config.toml
qk_norm = false
attn_scale = 0.125
extras = ["local attention windows", "gated attention", "a smear gate", "capped logits"]
Each number is 128 + 32 x the weight over its row's rms, rounded and kept within 0 to 255. Layers, rows and columns count from 0. The size above them is the row's rms in percent of the matrix's.

# layer 8 MLP down (transposed), 1536x384, rms 0.0203, rows 523-547, columns 320-383
size [109 142 114  82  91  78  76  94 105  88 101  91  77  94  76  88  82  82  77 129 110 104  94  91 110]
[[117  87 147 198 100 153 133 130 100 107 103 122  88 116 112 122 128  75  74  67 109 111  98  95 147 118 141 179 138 114 120 119 120 123 147 161 111  95 183  95 144 166 112 115 142 113 162 206 151 177 188  94  81  97 156 106  93 137 124 145  97 140 120 150]
 [ 69  65  88 121 102 117 148 158 109 127 101 117 119 137 141 101  71 107  88 105 141 125 157  94 124  97 175  92 114 145 166 160 166 145 153 153 113 176 123 122  63 140 127 179 118 158 118 127  90  64 103 101 112  93  75 148 212 110 133 112 131 105 158 151]
 [146 158 138 132 140 152  79 146 149 147 186  49 148 152  75 156 125 147  54 101 158 130 105 145  66 182 145 111 120 107 152  74 127 121 152 158 141 142 155 151 146 156 144  90 114 157 145 114 120 130 202 166 127 129 140  99 112 108 157 138 120 103 107 181]
 [129 122 181 156  76 135  65 153 106 187  82  80 135 118 160 133 124  73 123 149 176 184 136 162 117 132  90 113  99 107 114 103 194  89 163 109 127 124 165 178 154 123 113 138 122 124  89 131  89 129 109 121 159 149  93 116 131 169 189  84 115 134 141 195]
 [181 173 100 111 107 147 141 119 121 100 100 117 143 115 164  91  65 157  92 119 118 159 122 110  74 127 148 147 155 163 144 105  80 124 120 162 171 107 113 192 116  93 163 166  75 155 112 154 164 134 125 114 160 157 116  86 147 115  97 132 147 135  89 152]
 [171 124 114 145 155 150 106 142  76  61  95  75  77  59 103 183 136 134 117 152 139 189 108  94 132  28 137  87  93  94  98 144 143  96 117 166 178 170 129 210 105 128  94 175 166 128 112  59 113 193 146  86 114 136 145 103 199 174  76 139  85 152 114  91]
 [ 70 163  76 102 115  92  94 110  85 158 109  60 109 110 119 101 103 185 101 125 115 111 138 170 184 114 153 107 157 131 138 190 111 128 156 119 149 137  88 126 105 133 144 123  91 161 106 130 179  96 145 103 140 114 111 131  95 139  87 199  94 139 117 171]
 [109 138 118 109 158 163 119 123  87 127 187 173  78 105  81 141 118 137 113 145 116 109 117 117 149  92  53 127 104 143  73 170 143 170 103 147  95 102 192 112 137 126 131  92  93  72 162 151 180 183  96 122 152  97 120 121 135 124 156 151 165 148 116 173]
 [114 114 199 171 101  82 133 167 147 107 141 104 144  91 125 114 144 146 139 127 203 123 103 106 107 117 156 163  92 163 130 123 137 154 112 126 137 144 178 183 124 181  72 122 106  95 176 143 170 140 216  77 149 123 166 112 155 102 161  95  65 124 113 157]
 [140 133 101 109  98 166 111 133 100 167 122 128 129  90 116 147 143 127 120 116 140 125 193 122 123  79 121  81 140 193 101 116 144  92 115 188 114 113 122 151 176 138 144 131 182 136 133 111 140  74 135 101 182 180 165 158  84 115  70 190 135  80  88 127]
 [119  76  96 120 107 100 126  90 128 118 151 131 162 130 126 143 124 113 111 156 138 150 106 103 125 143 162 173 107 150 188 171 113 113 139 132 165 102 137 157 107 126  74 139 129 140 195 127 168 123  74 176 142 127 144 122 144 188 131 142 133 145 200  86]
 [152 120 143  98 118 128 126  75 152 163 101 122 121 156  98 105  95 133 118 152 138 160 157 141 143 105 127 167 160  99  92 106 138 112 119 117  81  83 104 172 184  96 148 122 133 125 138 165 134 210 143 167 129 154 153 127 120  95 196 109 153 143  72 130]
 [107 140 144  96 163 129 141  89  68  83 204 117 160 145 138 126 150 193 102 141 147 145 199 184 156  97 187 138 125 150 166 140 209 174 128  96 114 143  69 208  99  95 137 188 123 120 133 129 131 153 121 173 145 120 179  97 169  81 152 109 172 160 166 122]
 [156 159 157 117 127 111 185 149  92 135 136 130  99 127  68  97 188 121 105  88 104 109  89 183 149 187 135 149 110 101 179 125 153 151 156  68 116 117 173 126 171 135 129 142 158  83 161  83 126 197  95 118  79 141  92  83 136 153 162 182  75 177 146 133]
 [110 145 166 118 152 148 161 109 139 160 127 135 105 157 118 145 137 219 202  75 134 120 157 124  84 109 116  81 137  78 117 125 166 113 115 124 144 121 119 145 194 160 136 187 141  92  94 123 120  87 131 150 105  83  89  95 108  93 166 138  95 130 188 110]
 [163 157 123 177  65 154 142 107  96 169 159 196 194 156 142  90 143 109 116 170 115 169 123 141 132 153 123  95 101 129 133 166  63  96 165 159 155  97 113 143 146  86  75 162 166 117  97 169 172 160 100 145  98 127 160 127 167 161 142 136 150 154 114 159]
 [ 97 123  92 186  90 135 105 132 167 134 168 183 132 131 179 141  92 180 123 148 124 118 137 121  83 144  55 139 173  92 124 176 164  71 151  99 153 132 141 111 142 101 114 146 130  96 115 100 111 167 149 180 120 120 157 125 162 150  76 127 121  88 128 134]
 [ 81  88 124 120 137  14 101 115 144 161 105 205 122 119 109  74  98 125 102  76 145 142 107  83 108 133 139 157 114 167  92 154 116 128 103 163 142 182 107  46 115 103  97  96 130 163 128  71  74 110 130  80 124 109 152 180 119  90 158 135  93 141 132 173]
 [120 125 128 102 124 138 133 154  53 136 178 111 119 110 126 118 185 130 132  92 149 103 157 116 112  71 132 110 148 116 170 132 139 105 153 108 106 123 213 131 172 146  88 167 142  72 129 204 143 154 123  98 175 123 124 151 159 125 137  78 110 181  75 112]
 [141 174 125 102 138 108 141 123 113 129 207  48 132 149 122 120  32 140 107 123 141 136 142 149 130  89 154 103  40 145  80 138 138 157  95 167 138 178 164 111 172 141 118 102 110 118  77 148 145 116 159 148 121 142  97  73 132 144 120 178 136  96 110 174]
 [162 177  91  91 174 139 153 150 126 101  84  87 150  61 174 144  82 138 197 121 159 157 113 138 102  85 126  96 156 154 141 168 112 176 113 132 122 156 157 163 185 168 127 138 140 139 134 182  91  62 143 118  81 166 192 163 132  88 142 153  92 153 130 113]
 [116 108 175 123  94 145 118 109  64 132 182 125 173 140  99 110 100  93 161 112 123 153 127  83 162 129 105  82 114  87 152  27 156 138 168 153 106 114 165 211 170 109  82 158 124  64 109 175 136 136 113 137  86 104 183  95  80 108 116 130  31 117 177 120]
 [123 132  64  78  86 141 144 134 102 113 123  77  90  82 129  93 150 119 221  76 107 130 165 130 145 102 162 175 151 134 124  90 169 153  89 164 172 135  53 122 127 139 200 133 116 165  73 116 131 126 105 160 149 131 152 144 147 145 138 131  58 122 115  52]
 [131 137 167 172 101  49 171 130  92 121 135  62  52 151 174 105 159 123 104 156  70  82 155 149 139 141 136  92 150 164  98 122 146 134 107 138 132 170 165 151  94 129 167  56  95 117  91 124 161 125 108 156 152 188 125 103 132  75 118 172 161 185 101 161]
 [148 179 123  60  73 142  87 194 120 123 123 108 129 106 110  76  91  84  67 145 120 105 130  67 147 114 158 144 138  98 148 154 145 134 123  89 151 110 116 107 138 146 157 166 110 143 104 140  73 109 174 129  58 131  77 105  91 129 113 170 130 106 187 188]]
# layer 8 MLP up, 1536x384, rms 0.0365, rows 524-547, columns 320-383
size [127 106  92  96  96  88 100 103  98 107 106  83  95  81  95  81  90  90 107 100 103  99 102 102]
[[115 133  98 111 121 122 155 140 122  63  87 105 146  92 174 132 134 138  97 128 125 126 137 172 133 137 143 113 108  98 125  57 114 164 146  56 111 152 111  91 134  75 129 117 186 172 140 127 123 101 176  74  62 188  78 135 186 163 151 124 126  69  92 146]
 [117  93 128 131 187 155  84  73 147  92  86 178 122 131 199 161 120 178 177 156 181 139 148 170 112  73 132 120 126 122 124 138 126 159  97 141 158 139 133 137 115 115 137 172 105 137  91 136  95 117  85 189 142 107 129 163 115 104 131  91 156 144 116 114]
 [115  96 142  71 172 138 170  83 131  82 114 123 177 118 141 169 129 160 164 102 182  98  97 100 132 122 135 160 150 147 122 116  83 128 138  76 111 117  71 127 140 120 200 105  94 161  52 133  52 158  74 183  69 105  96 110 120 125  80  70 144 124 163 158]
 [101 100 153 140 134 116  94  88 126  62 125 170 142 172  96 117 161  75 156 124 106 101 137 141 130 103 162 113 111 143  97  89 151 143 172  90  84 104 139 153  93 212  56 122 123 122 136 123  97 132 118 112 117 122 175 141 122 105 204 103 109  90 152 124]
 [125 119  79 110 110 218  84 170  99  98 124 201  75 188 116 142 148 163 103 103 177 146 103 155 157  90 101 135 183 132 161 168  76 150 110 136  69 115 104 101 109 125 160 138  85 154  92 127 132 205 151 129  87 108 172 121 120  92 107 121 169 113 128  81]
 [122 114 100 163 104 124 131 117  91  70 109 157 148 137 111 139 134  62 127  62  82 104 135 141 129  73  96 118 151  80  96 169 114 174 114  94 128 149 150 136 148 152 118 190 153 102 166 112 164 134 139 132 125 118 143 173 137 101 151 162 127 123 108 109]
 [200 125 115 160 103 201 163 138 141 104 107 158  87 140 122  81 106 131 148 145 133 142 114 151 155 207 140 152 131 127 109  70  84 167 168 111 123  94  46  86 139 126 156 128 160 206 127 151 121 120 158 113 115 149 122 182 149 130 169 134 129 128 145  61]
 [124 175 132 137 156 187  33 109 133  71 137 211 115 153 172 149 183  52 146 189 112 156 109 148 180  85 127 172 159  73 112  93  96 141 143 116 131 151  95 119 117 150 127 143 132 140 120 142 112 131 150 144 101 174 144 187 105 139 139 116 129  87 134 140]
 [130  87 135 193 150 127  73 130 116 145 145 116 105 174 160 174  79 180 152 145 118 178 158 239 138 105  93 101 103 118 114 210  65 163 141 131  90 153 109 147 157  87  97 152 136 139  53 112 141 146 148 119 161  83 151 109 128 127 131 108 179 120 129 122]
 [ 96  94  92 139 138 156 167 147 122 121 140 112 132 129 106 174 120 166 124 120 156 113  55 174 129 206 169 105  72 157 103 108 149 129 167 190 169 122  49  98  88  98 114  77 113 119 185 127 175 173 136 130 174 159  98 153  98  99 196 114 166  87 125  88]
 [102 179 151 144  71 195  92 115 121 144 135 135 146 162 130 121 141 124 107 148 126 120 170 159 128 145 145 135 163 125 124 122  94 147 106 114  95 142 113  54 119 100 141 129 124 173  34 146 121 177 119 176 131 146 159  88  98 123 161  91 184 114 106  99]
 [197 109 100 115 100 130 110 123 179  83 137  92 129 166 144 194 157  46  82 131 169 171 174 181 148 181 102 132 149 151  96 114 124 109 107 133 185  80 113 112  84 114 138 106  96 105 147 105 172 169 143 204  85 176 121 188 123 156 127 132 106 131  62 140]
 [141 186 170 142 120 110 110 128 147 120 119 139 138 151 141 188 118 186 143 114 143 147 125 129 121 126 139  83 141 189 130  95 147 173 125 138  93 165  90 124 161 120 110 129 128 190  85 150 137  95 109 177 174 124 170 141 116 129 127 130 161 101 156 114]
 [121 115 113 142 139 116 106 148 141 151 136 131 165 129 136 105 126 137 132 140 116  84 132 143 127 188 199  86  93 153  65 147 163 112 158 113 173 128  77 176 146 163 137 196 117 122 147 162 119  75  93 152  88 119 184  89 116 160 146 105 124 127 101 138]
 [ 77 134 140  88 117  73  77 162 141  69 155  86 106 135  91 169 101 125 108 110 156 123  98 122 160 110 180 154 110 141 119 126  81 168  87 135 143 134 115 114 109  88  54 166 142 141  33  89 170  72 147 126 140  94  93 110 206 148 114  95 139  88  79 155]
 [128 109  98  72 174 124 134 150 129  96 132  77 143 129 164 102 135 101 154  91 119 129 130 129 113 113 115 115  90 179  96 115  81 159 124 182 143 103 104 173 174 184 133 132 111 114  89 120 113 111 135 154  93 117 101 158 166  91 190  96 129 143 111  73]
 [122 109 110 124 135 186 158  85 141 153 144 144 150 133 163  91 185 154 196 120 122  91  70 159 162 130  43 125 124 103 125 143 137  99 136 146 172 126 132 112 152 114 135 192 113 140 139  71 138 143 132 107 117  92 172 108 178 102 116 132 150 104  54 135]
 [ 92 162 127 122 151  95 142 115 168  75 114 111  95 166 154 108 112  82 149 197 123 153  74 137 118 122 139 179 130 113  72 184 125 121 108 162 133  98 115 126 115  82 131 109 142 159  70 103 138  68 142 172 143 100 190 122 123 130  59  91 126 150 108 147]
 [135 164 152 107 118 131 146 113 119  83  56 115 134 104 111  76 158 133  89 174 144 135 186 162 121  84 121 132 172  90 136 171 119 104 150 169 131 136 138 103 116  42 120 138 167 152 168 107 114 101 138 114 140 161 179 158 197 112 114  81 153 111 133  76]
 [ 99 145 112  86 144 152 163 165 137  88 152 133 121  90 111 133 130 149 117 101 103 106 128 165 142 111 120  76 123  50 117 156 138 161 157 100 112 192  92 148 110 105 157 121  89 161 122  96 104 150  89  39 137 128 103  97 100 131 149 131 148 109  78 151]
 [ 56 127 105 121 133 135 138 107 148  89  99 100  75 165 139 144  92 145 152 111 134 193 136 155 165 105  91 126 127 104 149  84 111 164 124 180 104 176  87 124 155 144  84 120 169 205 125  93 110 165 195  81 152 133 146 125 196 135 130 164  94  97 134 156]
 [125 130 156 140  83 105  78 110 133 117 100 163 164 165 128 158 135 129 134 120 100 158 137 153 108 164 140 162 107 134 133 136 100 168 124 153 171  54 145 145 167 130 141 101 160 121 176 113 170  77 216 141  37 141 110 158 117 172 118 122 190  91 116 117]
 [172  85 166 130 111 152 105 125 181 119 178 155 113 104  98 136  93 148 161 127 205 158 136 157 134 105 109  64 123  84 108  91 132 150  79 118 173 151 132 119 121 100 170 119  90 126  52 158  77  99 171 149  69 107  73 162  97 126 127 152 171 180 135 107]
 [ 97 147 155 143 128 135 140 133 122 116 145 145 205 168 147 211 108 146 153 103  78  66 139 166  91 135  84 122 134  99  93 156 145 202 173 131 113 110  84 149 121 140 112  79 144 175 121  85 170 142 129  70 111  67 141 105 145  74 147 108 150 151 112  67]]